config.toml
num_hidden_layers = 12
hidden_size = 160
hidden_act = "swiglu"
norm_place = "pre"
positions = "rope"
rope_fraction = 1.0
bias = "none"
parallel_block = false
init_std_up = 0.0489
beta1 = 0.9
lr_head = 0.00788
schedule = "wsd"
decay_shape = "linear"
doc_mask = true
dataset = "wikipedia_en"
Each number is 50 + 10 x the weight over its row's rms, rounded and kept within 0 to 99. Layers, rows and columns count from 0. The size before them is the row's rms in percent of the matrix's.

# layer 3 MLP gate, 448x160, rms 0.0822, rows 97-168, columns 64-95
092:61 57 50 42 48 59 28 41 44 55 51 44 52 68 42 59 55 42 80 39 47 45 47 48 48 46 35 46 67 74 49 39
112:50 70 59 54 54 36 51 54 69 43 79 48 58 64 61 60 43 58 58 44 52 36 64 33 34 51 49 61 57 51 38 53
087:62 52 28 56 44 56 36 58 34 63 46 50 49 54 65 45 57 47 73 62 33 34 56 56 52 64 61 73 50 71 53 49
107:61 21 48 54 42 52 40 48 42 58 36 57 48 50 68 53 37 38 42 65 48 50 58 67 67 63 48 63 47 47 37 53
100:45 51 39 62 54 57 63 43 44 51 49 50 60 58 56 61 45 29 45 61 51 33 46 51 43 60 50 48 53 56 47 65
105:37 52 54 37 45 52 65 45 40 47 61 56 43 37 69 54 57 58 73 63 38 48 39 51 51 36 34 29 52 55 55 54
103:60 56 48 60 49 43 55 59 51 43 49 56 39 61 46 68 32 53 67 43 43 34 37 42 46 47 35 42 59 67 59 50
090:51 45 30 52 40 47 45 67 32 41 40 52 41 58 51 43 58 38 74 55 39 65 41 46 59 43 48 50 61 42 56 46
112:44 44 38 40 53 56 44 63 66 46 54 41 54 43 19 27 54 59 40 63 46 34 46 62 48 45 54 40 68 39 64 43
095:74 47 38 63 45 48 42 57 48 39 41 50 70 49 51 43 50 57 45 51 42 54 48 46 44 53 52 68 45 42 40 57
101:42 46 43 49 69 50 51 44 57 46 41 59 41 46 67 30 49 52 39 47 32 64 22 43 69 41 45 47 45 43 49 58
101:45 55 58 35 62 38 48 54 50 40 50 52 49 33 57 54 29 56 68 52 51 44 41 41 37 49 54 45 51 64 50 52
105:47 47 54 50 45 51 46 38 57 27 64 52 48 43 47 62 60 36 57 32 37 56 54 54 58 29 40 55 48 42 65 47
092:44 52 48 45 47 52 26 47 60 55 41 53 61 57 47 29 61 55 46 44 30 49 48 43 43 39 40 40 44 54 58 74
108:63 46 46 49 51 40 41 71 61 27 69 56 37 43 45 35 55 63 51 51 48 43 54 48 55 48 42 34 90 39 56 56
099:49 41 44 63 36 63 39 76 55 41 39 51 49 58 34 55 34 47 61 40 40 26 51 58 55 31 41 59 64 46 53 48
097:47 58 60 46 38 56 49 58 42 46 58 53 46 35 74 47 59 55 64 55 45 59 17 57 40 31 55 44 51 63 52 46
086:52 50 42 63 40 72 54 54 42 55 35 46 42 35 39 35 49 52 49 67 47 55 29 50 60 53 56 68 62 59 52 58
113:47 36 39 49 51 51 55 52 60 52 63 43 44 58 48 46 63 54 51 48 56 49 67 45 50 40 40 49 60 42 52 58
107:40 45 42 40 47 55 33 50 58 47 37 44 52 28 54 49 35 52 49 62 43 43 38 61 67 47 52 36 70 62 49 67
098:55 66 72 46 67 63 61 59 48 29 52 42 59 47 45 46 50 31 50 47 45 47 54 45 43 46 45 47 51 49 62 50
114:60 54 51 40 50 31 45 48 48 54 44 43 64 61 61 59 37 63 49 54 50 45 41 46 42 46 47 65 58 47 50 61
113:70 40 47 41 48 54 39 48 63 59 76 40 32 50 66 53 47 61 44 50 45 51 52 59 69 41 58 30 57 81 63 56
107:50 49 46 55 50 50 49 51 54 39 73 39 50 39 45 29 44 43 56 43 47 57 40 68 42 41 52 25 71 57 53 54
087:63 41 44 59 50 52 51 46 44 49 49 24 43 58 65 36 65 58 62 52 43 53 46 54 54 67 63 56 62 53 56 67
091:55 68 42 36 63 56 61 34 50 51 57 47 55 44 51 47 64 42 42 50 47 56 39 59 67 57 44 50 41 56 51 53
093:54 56 47 50 43 55 37 59 43 37 55 50 48 53 61 45 56 56 43 39 53 65 34 36 39 53 59 51 47 35 51 49
099:42 51 41 63 41 55 51 70 57 49 60 44 59 41 57 46 50 56 60 50 34 53 54 29 36 53 63 56 60 55 52 51
090:51 70 61 34 57 47 45 37 48 50 37 63 55 51 37 60 64 43 40 62 52 45 43 73 55 55 43 47 39 66 31 50
089:56 51 46 54 59 58 38 54 53 52 68 61 35 45 56 47 37 66 63 24 52 70 34 50 42 58 42 55 53 42 48 44
097:57 53 49 52 35 67 36 47 62 55 48 44 42 70 35 63 70 48 49 53 52 56 46 34 59 37 55 65 36 42 39 29
088:46 48 62 43 48 56 57 47 55 42 68 62 29 54 59 40 44 49 59 46 46 49 31 74 48 40 37 62 49 54 49 53
094:56 62 58 44 51 69 56 43 38 37 54 62 45 49 49 62 32 50 51 53 44 61 46 58 44 51 48 39 39 48 56 34
113:62 63 52 36 52 31 57 52 45 52 54 39 38 47 59 45 34 51 71 37 56 50 41 50 39 45 55 44 70 45 47 34
098:50 59 49 51 49 26 64 45 57 62 55 61 64 51 56 40 62 39 59 42 62 43 46 47 42 51 42 43 41 62 59 54
110:43 30 51 60 52 49 56 33 50 60 47 50 55 25 32 51 51 49 47 52 58 45 49 58 55 64 61 29 61 64 41 50
091:43 59 66 57 63 49 43 46 52 43 62 52 50 56 54 59 46 44 27 45 66 53 53 67 63 55 42 61 43 43 43 50
104:51 63 61 55 52 47 59 44 49 40 67 55 52 53 40 66 47 55 49 60 33 59 60 57 38 61 48 39 64 57 52 39
094:44 59 66 47 56 58 57 71 38 55 51 61 56 31 29 27 51 55 63 42 53 58 54 59 43 48 52 21 46 61 50 41
109:47 57 57 43 55 42 57 61 42 40 53 51 44 35 47 46 44 54 46 58 39 44 64 49 34 58 50 44 78 49 53 46
097:56 58 52 50 58 38 63 51 38 42 43 56 57 52 43 69 52 60 60 65 37 43 48 37 52 53 63 50 55 64 58 50
102:55 51 69 38 62 49 56 45 66 55 48 54 53 38 50 32 43 63 54 51 51 63 39 50 40 51 56 41 57 46 67 55
102:20 50 32 47 36 50 35 46 53 42 47 49 34 68 51 64 46 35 28 49 56 49 58 45 63 42 53 42 63 60 54 59
091:50 55 30 40 42 60 55 47 56 40 49 58 55 56 56 74 68 52 45 52 59 23 30 63 63 55 55 44 42 56 42 44
099:48 47 50 43 42 40 35 58 44 50 50 69 45 60 54 54 47 34 44 59 47 51 37 47 64 48 49 59 45 44 54 42
107:48 53 36 39 41 52 52 58 51 56 51 47 54 51 42 34 42 50 43 55 47 57 52 59 60 42 44 48 60 51 54 47
104:51 51 70 45 49 13 59 40 50 63 40 54 65 31 71 47 43 45 45 59 37 62 51 55 56 48 60 37 49 52 52 75
119:47 33 64 51 35 43 47 46 53 59 44 52 45 39 71 42 49 47 42 56 42 53 47 45 57 51 44 64 50 43 45 64
128:38 57 58 45 52 49 51 72 58 49 75 41 53 50 53 19 36 52 58 47 60 49 52 45 50 48 50 46 41 61 51 42
107:54 33 51 48 39 36 48 39 56 23 64 32 45 37 40 48 61 62 26 50 33 48 57 50 46 34 39 61 51 48 41 56
100:55 49 56 41 49 35 54 48 51 56 53 29 59 52 49 54 39 38 40 47 59 58 46 68 59 57 63 44 60 53 51 52
092:49 46 31 48 67 70 53 52 50 52 54 52 42 55 60 58 55 51 58 70 51 62 36 63 53 49 68 48 58 73 36 35
105:37 48 47 34 37 49 55 60 44 49 60 62 43 39 62 47 48 71 61 48 44 38 35 57 55 36 57 44 53 58 41 36
095:53 61 44 42 39 43 41 57 54 50 38 49 44 63 58 41 32 62 50 57 40 24 41 42 51 39 58 44 69 55 53 45
108:47 46 58 32 41 54 51 45 63 52 41 54 57 44 63 46 53 53 58 49 63 54 34 57 42 39 42 51 60 75 49 60
110:66 47 41 45 63 47 49 70 43 35 51 50 38 60 47 55 38 64 65 41 52 42 52 44 42 63 50 40 59 43 70 49
111:63 54 49 47 51 38 46 44 36 40 64 55 51 42 55 53 44 57 41 59 61 63 49 48 40 53 76 28 73 57 64 49
095:52 58 41 39 50 50 40 46 43 45 39 62 46 54 39 49 67 60 73 45 54 57 48 62 56 47 30 36 56 52 48 67
098:48 41 50 56 71 55 52 37 43 54 64 45 66 34 42 57 39 52 32 43 38 61 48 67 49 53 38 51 50 48 63 42
102:38 44 41 47 49 44 49 42 48 33 44 38 61 27 37 50 54 74 44 52 64 57 46 54 43 54 46 38 48 44 46 61
107:55 30 55 35 51 38 45 48 57 42 48 41 46 25 45 35 55 36 32 58 57 44 60 60 57 40 41 42 58 62 44 73
093:48 69 59 43 67 58 55 37 41 54 33 67 55 66 48 56 60 49 48 57 51 69 25 63 53 59 62 62 42 51 38 35
103:31 33 61 50 55 53 44 50 42 60 56 52 54 44 47 49 42 50 47 61 57 40 71 52 46 60 62 47 31 46 42 53
116:50 41 47 41 48 44 32 51 52 50 58 50 53 54 53 32 68 57 41 48 55 62 68 37 60 41 48 30 54 63 54 66
088:62 47 70 60 53 48 44 45 50 46 47 57 53 46 42 35 56 52 54 59 48 32 40 48 46 43 54 58 47 37 40 41
095:50 43 49 63 51 48 44 56 43 63 41 45 47 48 67 34 45 51 43 58 38 42 46 51 52 47 56 54 49 64 43 31
099:41 49 49 44 54 59 54 49 43 32 68 58 47 41 43 51 45 60 59 58 49 62 60 63 56 54 29 44 36 42 51 52
110:58 48 44 36 48 33 57 46 49 59 50 66 49 36 53 45 61 68 30 55 61 56 53 48 62 39 50 38 55 54 53 53
112:41 36 45 51 34 50 32 61 50 42 38 58 40 58 50 52 43 61 53 31 51 47 59 31 59 41 65 46 55 54 54 48
094:50 50 61 45 63 53 51 52 46 50 34 57 47 59 61 58 64 55 39 48 55 54 46 45 63 35 59 54 53 40 55 33
112:43 47 68 42 44 42 59 52 47 65 61 40 49 40 44 46 49 52 52 46 41 40 56 47 49 48 57 38 60 66 56 52
093:56 48 43 30 40 62 54 34 51 58 62 49 52 59 61 35 54 44 69 56 59 62 45 59 48 51 48 37 51 64 48 48
# layer 3 MLP up, 448x160, rms 0.0803, rows 97-167, columns 64-95
096:53 49 52 55 69 47 49 38 34 52 57 53 52 76 56 52 49 46 55 44 68 44 54 57 61 48 39 45 62 53 47 51
107:52 67 43 38 35 51 53 50 42 77 54 54 48 32 64 30 41 32 62 51 50 53 41 36 66 51 51 38 34 33 39 59
092:45 52 55 37 48 33 72 44 62 34 57 37 52 43 40 60 43 46 50 39 59 53 40 33 41 28 43 39 53 58 35 57
105:75 53 54 60 68 50 61 32 49 59 44 53 55 49 60 60 48 39 40 46 52 71 42 28 49 62 58 37 47 51 65 61
092:34 37 57 76 48 47 38 55 40 47 53 45 40 53 56 58 42 62 61 41 34 32 52 49 49 53 53 47 64 58 51 43
102:52 64 54 56 55 50 47 48 58 62 40 49 60 36 54 44 29 48 62 47 50 61 38 41 37 44 52 33 81 38 52 58
102:66 62 50 50 48 51 38 60 51 46 44 44 37 58 55 64 53 60 61 51 45 39 40 45 34 51 50 63 48 63 50 44
092:35 46 65 45 43 56 44 53 55 49 45 52 68 35 37 66 53 46 61 61 54 46 51 59 44 43 50 51 53 50 42 67
111:58 47 51 38 47 37 53 57 50 44 56 71 22 70 54 36 37 57 66 41 61 62 50 57 64 55 57 39 66 49 55 43
092:42 37 48 47 52 49 66 58 53 48 64 41 55 35 34 43 47 44 40 60 30 44 60 33 55 50 33 46 51 47 74 57
098:53 53 73 48 45 55 57 39 50 49 53 53 58 58 42 39 34 42 40 58 55 68 57 38 45 53 44 47 57 39 38 57
102:48 53 64 49 59 45 56 33 53 50 58 39 39 48 37 62 57 34 41 46 34 49 55 62 55 74 52 79 55 29 38 46
095:59 47 47 41 60 42 52 48 50 59 56 41 58 37 53 57 52 31 44 38 50 41 37 55 58 52 58 56 57 60 49 50
099:66 39 54 56 42 44 49 55 49 52 51 38 43 53 61 56 42 46 60 49 36 58 39 56 43 42 61 40 56 55 42 49
112:33 56 51 55 59 52 52 48 42 61 49 42 42 47 42 48 43 43 63 62 48 48 50 62 44 50 58 45 48 60 31 45
099:22 52 37 48 37 65 48 48 46 56 38 51 57 53 44 67 47 57 60 45 56 55 60 47 53 50 48 50 65 64 40 42
093:45 43 55 53 53 52 22 70 31 43 56 47 29 36 52 53 50 64 50 52 52 37 52 38 44 71 61 42 34 64 69 47
083:45 63 42 48 50 45 52 46 44 54 50 58 60 53 37 33 55 48 47 50 54 53 47 51 42 56 48 66 47 44 53 64
104:43 57 43 41 63 55 47 72 59 41 49 47 54 45 49 34 36 56 83 36 41 35 55 37 35 48 72 55 78 67 45 44
113:66 58 41 39 51 34 58 65 40 59 59 46 43 40 57 51 53 50 50 41 47 71 46 54 44 56 57 56 33 45 62 57
090:68 37 42 31 45 51 67 32 46 49 65 44 45 42 44 40 46 46 53 39 50 62 61 37 59 54 42 48 62 50 60 51
108:68 46 64 53 50 36 45 53 53 42 52 70 48 55 52 61 48 54 55 48 55 29 50 39 44 48 45 49 43 45 45 40
125:48 42 60 38 44 32 62 51 36 50 42 54 44 41 43 57 67 53 36 47 45 45 42 57 52 53 50 41 42 48 41 48
116:56 51 43 54 47 62 48 41 47 47 65 41 43 50 41 39 44 35 34 54 44 47 43 48 42 51 40 45 49 54 37 38
086:58 39 54 66 47 57 63 41 52 63 40 63 56 51 41 60 38 38 54 44 52 50 45 53 57 42 38 43 56 52 47 61
086:39 51 70 44 54 49 61 56 52 56 47 66 63 28 61 39 49 53 53 44 50 48 39 41 48 66 55 45 59 56 61 58
102:54 63 53 44 34 53 42 50 53 49 42 56 61 61 47 51 55 45 42 38 81 59 54 51 67 59 65 46 33 48 42 30
095:21 40 50 57 59 48 43 58 45 52 51 54 38 61 37 60 64 44 55 66 63 48 56 44 35 48 57 47 48 42 31 44
087:45 41 51 41 46 35 56 46 34 52 53 57 35 60 49 57 57 19 57 45 43 63 45 51 61 34 40 54 52 48 51 52
108:43 33 52 43 45 45 43 51 53 41 57 39 49 37 57 34 46 47 37 55 35 42 53 36 51 52 48 30 63 58 55 62
084:41 55 50 54 38 58 57 61 57 36 37 61 45 30 54 49 61 52 63 59 63 47 43 38 47 51 46 45 49 46 45 63
087:60 59 56 34 52 47 65 60 31 44 48 50 54 51 36 39 51 48 35 70 47 72 43 54 50 43 64 56 50 38 51 56
087:41 51 47 50 41 43 56 30 65 46 54 50 50 50 54 55 64 65 31 43 55 48 49 55 53 42 58 29 68 59 49 38
101:45 56 35 49 55 46 44 50 28 50 60 55 51 55 72 70 35 51 59 60 33 53 38 46 29 41 60 41 67 49 66 49
101:46 34 54 50 45 40 35 47 48 47 47 45 47 47 33 58 46 67 44 61 17 54 54 52 53 49 57 57 55 51 54 50
103:57 59 50 53 41 49 50 40 50 75 52 30 51 49 45 43 59 46 42 64 56 54 60 49 49 54 41 47 40 51 54 67
085:51 57 46 57 54 50 55 48 46 48 51 63 64 55 45 61 52 49 56 52 39 66 57 62 47 48 57 39 61 46 44 32
100:50 48 62 50 51 37 50 47 64 38 24 50 30 76 65 59 37 55 41 69 47 47 35 44 68 55 52 50 66 50 65 61
091:62 45 53 41 72 42 48 52 58 53 67 53 66 48 47 63 27 53 41 31 44 65 47 51 57 52 51 39 37 47 50 48
110:75 59 60 49 32 57 37 39 39 41 40 47 44 53 34 43 52 47 69 49 43 62 38 48 47 37 38 50 41 60 48 68
096:42 54 59 56 76 48 38 57 54 54 61 49 22 66 47 53 31 48 42 42 12 46 55 51 48 36 30 60 56 66 56 58
090:41 43 63 47 51 48 56 56 44 62 52 58 37 56 43 38 46 50 31 58 64 59 51 59 62 67 51 50 43 45 33 54
094:60 62 61 54 62 48 55 58 50 48 62 51 40 43 56 47 43 60 68 44 40 38 58 34 43 73 41 40 55 52 24 41
090:63 59 60 36 40 40 58 62 60 35 40 35 58 38 47 49 56 47 56 49 69 42 46 54 49 32 48 48 57 46 45 52
105:58 65 43 51 33 53 51 67 61 36 59 41 47 58 42 46 53 48 56 54 46 25 69 37 34 50 31 42 47 44 73 46
103:52 44 29 36 47 53 49 60 53 52 63 40 35 42 47 39 43 52 45 54 56 37 29 47 54 59 66 39 54 58 71 45
099:36 58 47 51 50 49 55 46 64 65 53 51 47 39 71 56 36 39 39 71 62 57 37 61 65 50 59 36 49 49 39 50
116:36 57 64 41 63 40 38 62 66 36 44 53 47 47 40 49 47 45 43 42 52 48 60 32 35 30 45 62 43 55 60 56
114:61 37 50 43 50 56 41 61 52 23 51 56 42 51 68 64 65 46 49 48 40 44 55 44 42 51 51 53 57 45 54 60
126:58 40 42 58 50 61 57 41 49 56 48 52 41 47 47 71 32 62 58 44 37 51 63 24 43 58 42 59 67 34 54 47
104:43 52 45 58 62 38 37 38 34 46 54 65 54 41 53 40 54 49 48 44 28 50 57 49 20 45 32 44 60 38 50 54
088:45 48 27 46 55 40 65 41 34 62 64 42 33 76 58 51 52 30 59 54 53 64 57 47 68 57 49 67 58 50 45 51
102:58 35 39 49 41 69 51 58 37 54 62 48 39 68 49 66 53 35 73 50 60 48 43 54 65 38 64 60 39 43 51 40
100:47 52 53 54 38 61 50 62 42 52 38 60 58 66 51 59 37 50 54 59 52 57 60 44 62 55 40 60 67 47 52 56
114:41 52 40 44 51 48 44 58 60 75 40 47 69 51 40 55 44 53 54 46 70 46 58 44 50 75 39 47 39 34 54 44
107:66 56 59 49 57 40 78 61 37 51 43 60 56 51 50 60 52 43 44 44 41 49 55 38 43 53 39 70 57 43 53 45
100:50 42 50 54 58 54 34 52 36 41 46 55 36 50 53 61 56 43 49 49 20 51 35 58 49 38 39 42 47 50 61 30
097:45 57 43 46 48 64 44 27 51 58 50 42 53 35 40 52 55 40 52 50 57 60 45 60 45 49 62 51 66 55 50 50
094:56 53 60 32 40 61 52 47 57 39 35 36 45 41 47 40 50 60 32 41 73 47 65 45 46 40 54 47 47 31 21 56
095:46 54 46 60 37 53 29 54 48 53 29 52 54 67 63 47 52 63 45 72 60 44 53 47 24 62 55 59 54 53 69 46
112:40 49 60 31 55 35 32 41 35 40 55 54 40 44 43 56 45 52 34 55 58 47 51 68 70 55 62 39 59 61 22 57
089:38 48 40 31 49 76 45 41 49 57 63 42 52 54 60 46 41 48 56 32 54 64 52 58 41 46 47 53 62 49 57 44
098:42 54 61 50 45 53 48 41 48 63 58 64 55 57 66 69 63 59 52 56 49 50 56 43 37 54 60 46 46 38 40 55
107:32 52 61 56 55 38 55 43 44 79 55 46 51 43 35 33 55 42 54 64 44 60 45 53 39 68 46 53 43 50 46 45
094:69 45 61 50 48 47 47 36 44 48 30 38 36 56 21 43 68 44 52 44 48 31 59 65 59 69 54 57 24 55 37 57
094:51 48 51 50 60 45 47 45 33 42 54 48 52 56 38 50 47 47 48 36 45 53 52 41 40 36 69 51 64 30 34 52
095:36 40 38 52 56 48 49 50 48 64 57 53 35 42 45 52 62 51 42 65 64 45 56 42 56 53 54 41 51 42 64 58
112:27 48 59 59 58 60 47 56 54 58 62 37 57 39 58 47 34 48 56 51 47 51 44 51 51 83 51 46 59 54 56 51
117:24 46 49 37 54 40 61 47 35 54 55 49 55 54 55 51 42 36 44 45 52 56 52 58 44 43 45 58 38 64 69 46
088:52 58 54 53 53 35 43 45 46 71 40 44 46 40 52 36 52 27 45 62 46 45 34 58 51 42 58 63 42 46 36 45
121:55 54 43 41 20 45 41 46 65 50 49 53 39 42 56 53 78 58 46 52 41 41 36 45 67 51 53 56 53 64 50 45
# layer 3 MLP down (transposed), 448x160, rms 0.0735, rows 97-167, columns 64-95
096:37 44 49 48 60 51 68 44 64 45 44 55 67 33 45 66 44 31 30 57 42 56 44 55 40 64 70 44 58 36 51 51
118:62 52 47 50 45 55 55 41 48 47 59 37 42 53 32 33 40 26 60 60 47 43 69 48 60 44 37 53 46 35 69 52
091:55 49 38 53 46 48 47 43 38 56 36 54 61 38 51 40 57 47 64 57 42 41 62 49 58 57 48 63 57 70 54 37
107:52 44 63 49 57 42 53 48 45 39 60 44 44 48 48 61 46 47 50 49 50 53 35 59 54 49 35 40 48 46 60 47
096:25 49 54 44 29 42 68 53 47 47 45 64 34 44 44 44 33 31 25 69 56 37 54 58 59 44 48 48 52 52 52 59
103:51 53 48 53 44 38 47 46 40 40 40 44 67 52 51 47 63 67 52 44 61 56 42 49 56 40 54 39 51 43 40 36
104:52 49 51 58 52 55 36 50 49 56 47 50 45 45 38 40 57 59 52 53 55 51 52 40 57 54 46 48 49 58 48 48
093:56 36 36 51 44 58 45 51 50 59 30 51 45 58 43 48 40 50 67 57 45 48 53 48 61 49 46 62 38 41 46 56
118:55 43 48 67 55 48 44 55 42 65 41 61 46 52 54 53 31 57 46 57 57 48 57 43 54 40 56 39 58 41 49 45
092:52 48 47 33 63 57 54 54 50 50 48 52 46 62 57 57 45 65 45 61 44 44 39 44 57 52 36 65 43 37 44 46
101:51 51 56 50 47 50 43 50 46 49 32 42 53 46 39 51 52 33 40 44 44 51 48 66 71 49 50 61 36 65 47 57
102:51 48 50 32 50 69 57 43 60 54 53 48 45 34 54 50 66 37 45 55 48 44 58 57 51 78 72 60 53 28 43 53
094:37 55 50 64 47 60 48 62 46 30 57 53 46 51 44 28 38 47 58 32 34 59 52 35 27 49 52 38 36 45 72 49
097:61 66 44 61 51 42 34 44 57 50 42 41 46 51 54 43 59 50 60 45 63 58 53 52 50 46 51 44 63 58 67 79
100:38 47 45 57 46 50 41 70 53 45 69 68 36 45 45 50 48 60 61 49 31 50 49 45 31 56 41 36 54 30 56 42
100:41 51 43 39 43 53 53 39 51 50 41 32 59 57 78 44 54 66 42 66 51 48 50 63 59 67 51 50 48 62 56 44
091:52 34 35 50 52 73 60 41 67 36 42 68 67 36 63 56 44 69 69 62 48 62 44 48 35 57 56 42 59 48 63 53
088:49 48 60 59 49 69 49 58 47 54 58 51 45 32 46 49 47 44 51 51 47 42 48 44 47 54 49 42 50 46 48 39
113:47 34 44 61 59 63 67 55 56 48 31 39 53 59 42 54 29 45 49 36 65 38 45 47 46 42 45 50 56 55 35 61
111:53 51 41 44 61 56 62 49 47 49 54 49 58 50 68 46 44 51 51 43 39 46 45 45 35 39 34 44 59 44 67 62
091:53 47 57 68 62 47 50 59 64 56 33 61 59 61 48 59 42 40 42 65 49 39 40 73 42 57 63 44 40 46 41 50
114:34 47 65 53 52 52 42 59 35 31 50 49 61 48 50 51 25 38 55 62 51 31 60 38 36 35 42 38 55 51 34 43
120:55 55 53 34 37 54 57 38 37 53 49 51 31 52 44 47 56 60 36 55 52 46 50 45 50 36 59 52 48 65 57 59
110:45 53 55 50 55 55 52 58 44 46 58 50 64 63 67 52 45 64 47 44 54 30 53 41 43 50 36 42 58 34 42 40
090:43 58 46 30 41 39 38 59 50 37 65 35 39 59 65 45 61 56 46 46 60 48 73 52 26 62 58 63 39 51 51 47
088:58 54 25 46 68 51 44 50 60 38 58 36 43 69 36 56 45 45 46 54 37 45 59 67 37 44 45 50 51 48 38 44
093:36 35 75 47 58 53 57 38 48 59 42 53 58 52 29 50 45 42 55 52 55 60 55 48 49 54 50 59 42 59 34 41
098:45 45 54 44 47 35 47 43 25 44 30 32 57 54 49 46 52 51 54 51 63 46 48 67 63 57 42 56 34 44 39 49
084:52 55 44 47 60 71 58 50 62 44 44 39 63 39 53 52 44 75 41 54 54 39 60 41 39 49 54 46 52 49 45 50
079:54 66 59 54 47 57 46 52 50 50 68 66 38 49 59 52 49 58 65 29 43 67 32 49 56 43 40 58 46 40 51 41
088:55 37 50 39 60 33 46 39 42 63 61 34 53 60 42 45 53 49 39 40 40 58 70 57 44 59 55 53 52 55 52 47
090:48 47 35 40 57 32 38 38 56 55 38 52 66 50 63 57 43 41 69 31 63 42 56 38 51 59 48 36 43 57 52 51
085:50 51 57 41 46 53 40 71 37 50 43 49 44 58 49 57 35 21 67 58 52 35 57 50 46 54 35 58 39 47 41 70
101:58 51 67 28 48 54 42 53 45 52 44 58 50 35 46 31 68 41 36 70 41 36 36 51 51 44 53 53 46 55 48 35
102:56 62 48 69 47 37 65 52 66 60 51 58 52 48 48 37 52 52 43 48 62 49 56 44 57 54 54 41 53 55 59 57
099:43 50 50 51 42 30 54 47 51 49 50 43 50 52 60 44 43 49 58 53 49 47 58 55 46 36 40 71 46 42 56 58
087:49 48 53 47 42 50 68 55 43 56 47 71 40 44 52 38 45 51 48 54 59 40 50 48 63 65 55 39 61 54 54 54
103:64 60 63 67 48 53 62 43 60 50 78 64 47 53 37 42 58 67 63 34 70 58 45 48 43 51 48 36 48 60 61 60
090:47 71 43 59 50 66 68 46 26 47 39 60 50 38 43 44 70 56 67 62 53 51 49 46 48 63 66 37 64 55 34 30
119:64 43 65 64 29 57 47 50 40 35 40 41 61 41 34 45 47 46 51 53 41 33 54 47 64 44 44 43 52 48 50 55
099:53 44 42 53 52 51 42 27 51 46 49 54 68 36 50 58 55 57 55 51 41 69 48 40 46 60 47 61 60 57 36 53
094:53 54 27 49 39 56 53 41 29 63 51 45 53 54 48 62 55 48 57 70 42 45 46 43 43 62 56 57 33 60 34 60
096:60 42 60 53 36 65 34 58 48 52 55 58 74 54 23 51 37 44 48 42 40 57 38 55 53 24 44 53 45 39 47 54
093:50 51 39 60 56 65 50 47 46 43 56 63 50 65 50 54 58 33 57 41 35 34 51 44 38 57 46 46 41 67 63 61
105:55 39 63 49 63 52 55 56 32 44 49 58 52 44 62 58 54 54 28 53 46 58 44 38 60 42 62 68 44 47 51 38
100:46 51 56 51 57 46 52 60 53 51 45 55 55 40 54 52 55 38 66 47 42 51 46 29 45 52 78 41 51 56 62 42
099:38 47 21 48 70 60 64 63 52 29 45 62 53 75 46 51 59 50 54 44 52 52 39 41 52 51 43 59 56 65 52 35
116:66 61 52 35 69 57 61 46 36 58 56 55 42 54 78 44 60 37 36 48 63 48 46 53 70 32 33 44 42 44 45 46
107:61 34 38 59 46 32 44 55 49 45 49 48 48 54 68 54 60 78 57 42 47 42 41 53 41 65 44 47 39 50 61 56
123:48 47 61 45 58 63 43 65 64 55 47 55 44 46 58 54 39 48 45 53 55 53 55 38 44 46 58 52 41 71 47 58
102:57 50 54 63 48 43 45 48 53 62 53 46 59 53 45 66 54 60 31 51 60 57 38 57 58 61 63 44 40 53 73 59
088:53 46 58 63 45 62 37 48 55 56 48 64 65 44 49 47 46 63 43 46 61 35 34 49 40 43 49 23 36 57 54 51
095:47 43 54 36 53 41 52 34 49 73 43 34 48 43 52 46 62 41 43 46 49 47 56 43 51 56 46 55 49 52 57 68
100:42 40 43 52 67 58 57 56 48 41 60 56 39 39 25 65 59 32 51 40 53 67 44 64 60 58 47 62 43 54 56 62
111:37 43 39 58 53 58 48 57 55 59 54 40 49 47 53 41 50 60 45 46 67 52 54 47 46 41 32 42 38 40 73 54
116:56 42 75 36 62 50 71 49 54 53 57 79 40 31 63 76 47 53 51 57 47 60 50 42 50 66 46 64 45 52 44 38
105:30 63 46 45 42 53 46 61 36 43 52 64 48 49 71 49 43 51 46 57 67 42 38 45 22 45 46 41 64 51 48 35
097:56 58 61 56 50 43 43 55 45 60 65 39 63 55 71 65 23 52 48 43 38 46 38 53 49 64 62 68 38 61 46 44
100:39 57 45 49 69 41 54 45 46 53 56 51 55 64 51 48 49 43 43 59 45 61 49 63 33 49 48 53 62 32 46 35
092:58 37 54 54 44 48 61 57 54 56 49 45 51 49 39 59 30 49 52 52 31 38 43 56 54 50 47 42 62 57 48 56
105:38 52 46 69 65 36 42 50 59 53 48 68 68 51 50 50 61 32 56 45 53 57 51 54 59 54 58 50 53 47 35 47
087:64 52 62 60 53 39 51 64 48 42 43 63 43 46 39 59 54 64 47 64 51 43 48 49 60 63 49 47 38 40 48 52
099:75 50 38 46 49 32 47 59 57 49 64 44 51 50 61 52 55 60 48 38 52 52 60 51 54 33 51 37 62 56 62 57
106:46 60 55 62 54 38 61 56 51 45 39 35 57 56 67 54 48 83 47 62 56 50 46 45 31 31 40 43 68 71 46 60
086:32 30 47 35 57 47 61 47 48 41 46 54 48 45 63 50 47 42 51 57 63 59 53 59 60 59 48 58 51 65 51 59
096:45 44 53 58 47 68 32 40 53 61 39 41 58 63 59 45 42 57 53 51 38 60 51 50 47 59 48 32 55 50 54 34
098:48 48 51 53 65 38 43 54 51 60 59 39 41 55 44 41 42 62 61 40 40 46 44 41 30 53 36 37 49 48 37 41
094:66 57 45 38 51 46 56 49 40 55 45 52 33 51 40 44 71 70 51 62 58 59 51 48 52 49 53 55 44 64 68 47
116:42 42 38 47 47 54 53 49 47 48 46 45 50 65 52 53 42 51 42 29 38 43 46 55 46 61 49 61 44 57 46 53
082:59 47 48 52 53 62 53 45 50 38 53 54 63 63 43 59 56 66 63 41 44 51 74 51 52 54 47 49 47 52 56 47
114:46 55 38 62 54 50 49 57 68 41 56 46 36 31 52 42 50 39 49 51 39 57 39 59 45 46 35 56 41 44 62 52